Weights of a small transformer language model.
Size: 16 layers, width 256, 4 heads of 64, MLP 704 GeGLU, vocabulary 5630, 15.7M parameters.
Architecture: RMSNorm before each block, rotary positions, no biases in attention or MLP, untied embeddings.
Training: a variant of Muon for these matrices, 300M tokens.
Each number is 128 + 32 x the weight over its row's rms, rounded and kept within 0 to 255. Layers, rows and columns count from 0. The size above them is the row's rms in percent of the matrix's.

# layer 4 attention query, 256x256, rms 0.224, rows 0-10, columns 0-63
size [107  97  98  89  97 113  95  98 104 100  96]
[[153 114 139 118 117 154 156  81 100 129  78 138 142 114 116  97 117  96 115 134 153 120 133 124 150 116 109  37  46  74  92  81 121 188 134 125 163 123 171 177 197 137 112 134 146 138 156 200 153 171  90 104 134 130 126 191 108 164 126  86 117 136 122 102]
 [157 149 187 200 132  58 153 102 117 115 117 103 120 168 130 147  96  93 137 106 126 120  67 110 107  80  79 123  99 126 121 151 141 160  99 112 135 212 116 111 138 141 146 125 166 104 180 135 111 179  93  87 175 138 104 127 164 120 135  79 143  99  82 175]
 [146  93 107 135 170 161 102 124 135 113 151 140  97 169 160 146 126 166  88 144  94 152 159 134 104 144 191 168 148 117 135  61 171 100 106  61 134 107 149 144  87 105  97 151 117 122 118 148  73  77 141 117 105 142  74 152  94 114 201 159 170 157 144 137]
 [125 111 153 199  82 154  70 142 105  54 104  89 118 162 190 171 152 118 148  58 147 103 100 126 104 139 163 115  94 148  68 138 172 134 135  62 139  85 105  31 148 166 106 133 129 109  85 101 127 145  94 133 133 109 149 134 136 128  82 105 121 133 131  67]
 [102 178 165 116  82 104 150 165  75  64  99 112 134 108 146 121 120 133 110 110 105 179  67 130 171 144  81 103 104  75 178 134 169 151 104 122 124 124 143 128 133 172 177 132 100 149 147  72 171 104 188 114 129 148 115 182 202  91 113 148 151 123 110 134]
 [133 147 138 135 200 129 168 148 113 160 100 117 154 142 126  68 134 131 140 143 127 184 111 149 114 172 123  74 157 100 179  74 153 198 142 111  98  90  89 136 149 131 143 129 148 142  59 168 102 129 119 164  92 115 131 224 147 134 139 154 119 155 101 123]
 [127 118 117 143  93 161  86 180 120 177 174 117  69  87 104 213 101 109 128 110 173 131 144 135  92 201 116  89 105 100 150 136  68 192  97 122 109 102 103  79 148 158  80 135 196 139 137 138 106 112 128  68 120 153 164 176 136 122 150 130 178 156  85 140]
 [147 129 135 144 127  73 125 148 161 161 155  97 178 135 106  93 137  95 124  81 138  91 134  51 151 108  82  81 146  95  84 107 113 159 104  96 181 113 111 196 175 158 142 141 188  98 131 159 150 143  89 162 144 176 149 113 147 129  94  78 101 143 118 135]
 [136 125 135 176 141 102 168 140 129 123 183 146 146 163 178  90 140 135 153 123  95 122 127 108  81 115 118 112 195 117 133 123  83  88 137  76 103  89 113 192 139 133 127 105 135  51 127 179 100  59 158 158 148 150 154 137 102 141 161 180 121 162 127 131]
 [117 130 171 171 130 144 159 163 116 127 121 186  90 108  96  84 136 163 169 112 143 131 115  91  97 151 138 130 174 128 127 124 126 145 170 127 148  72 101 145  96  86 119  98 166 138 111 112 175 139 199 161 116 108 138 123 141 118 169 142 137 148 135 119]
 [130  99 134 118  83  94 143 113 142 169  67  96 100 133 117 150 106 131 147 113 149 100 123 135 101  94 128 118 175  94 136 149 109  63 106  79  78 111 104  84 159 156 155 119 195 133  58 168  73  55 118 126 177 119 154 107 175 136  96 115 117 108 132  98]]
# layer 4 attention key, 256x256, rms 0.229, rows 0-9, columns 0-63
size [ 97  96  93  91  93 104  94 102 100  90]
[[ 88 124 119 117 147 123  82 127  75 125  91  66 154  98 116  79  88 151 147 201 154 156 100 151  85  87  64 197 143  94 110 147  99 120 172 107  92 148 114 119 138  64 141 147  59 151 110 157  76 104 110 180 143 168  98 120 124 123 102 152 150  90  66 112]
 [103 143  68 127 135 103 116 198 179 157 100 105 129 154 150  97  55 118 116  87 134 119  88 139 107 115 144 127 149 144 121  99 196 193  89 100  90 121 108  87 181 166 191 182 149 105 132 110 164  91  78 136  77 174 170 135 129 163 152 146 115 116 127 139]
 [138 146 100  93  59 127  83 122 175 116 170 128 157 139 113 129 126 147  92 158  80 167 117 165 176  75  92 107 142 141  81 155 138 105  62 185 119 177 143 110 158 163 129  79 143  57 109  60 105 141  98  85 150 143 162 147 150  42 145 176 180 126 166 125]
 [129 122 122  74 111 150 146 164 181  60 195  92 124 138 168 116 177 151 117 157 123 141  94 107 165 172  89 107 158 136 117 117 135 114  56 126 155 170 129 122  71 148 139 157 139 104 143 122  95 137 191  88 105 135 140 227 107 126 137 168 108 123 147 111]
 [116 174  85 136 136 139 154 119 164 202 107 132  98 172 149 133 118 102  68 183  30 143 132 115 139 107 145 147 151  95 118 158 113 140  86 153 139 117 142 131  56 151 123 181 165 192 105  76 161  86 108  43 109 205 105 112 107 169 134 133 150  80 157 139]
 [152 153  70  91 127 186 159  64 154 119 101 162 150  82 134 151 145  84 142 133 174 107  81  92  89 116 134 118 136 117 132  90 130 120  90 114 126 131 172 122 154 137 148 163 149 106  81 141 111  90  68 103 132  80 141 155  73 144 118 117 129 113  89 127]
 [105 153 123 174 178 172 178 147 154 109  78  94 161 165 110  58  86 169 128 103 139  77  96  91 190 113 151 125  97 166 105 132  86  89 172 129  89 151 132 163 128  69 106 152  95  76 130 128 140 109 145 209 132  69 117 120 139 179 109 186 183 179 100 127]
 [133 137 154 102 137 103 132 156 154 129 145 116 129 147 138 141 114 105 169 179 143 124 129 139 144 202 145  97 148 148 190 132 141 128 123 176 145 129 124  67 152 137 178 173 162 153 148 144 133  87 165 134 160 142 160  84  98 121 145 112 149 140  87 168]
 [179 103 144  80 151 128 114  69 113 151 150 149 176 151 119 150 142 110 153 135 106 165 138 131 116 156 180  70  83 110 169 163 101 148 132 168 178 133 166 185 198  93 203 106  94 176 101  85  56 110 111 114  92 125 146  42 101 163 160  83 141 138 100 131]
 [117 120 157 122 174 124 124 108  60 120 189 103 135 126  93  92 128 144 100 145 136  99 156 137  79  94  84 200 119 111 117 115 114 127 118 118  80 114  96 127  94 127 136  85 125 122 152 100 184 146 160 107  96 160 139 222 180 120  79  55 152 120 182  91]]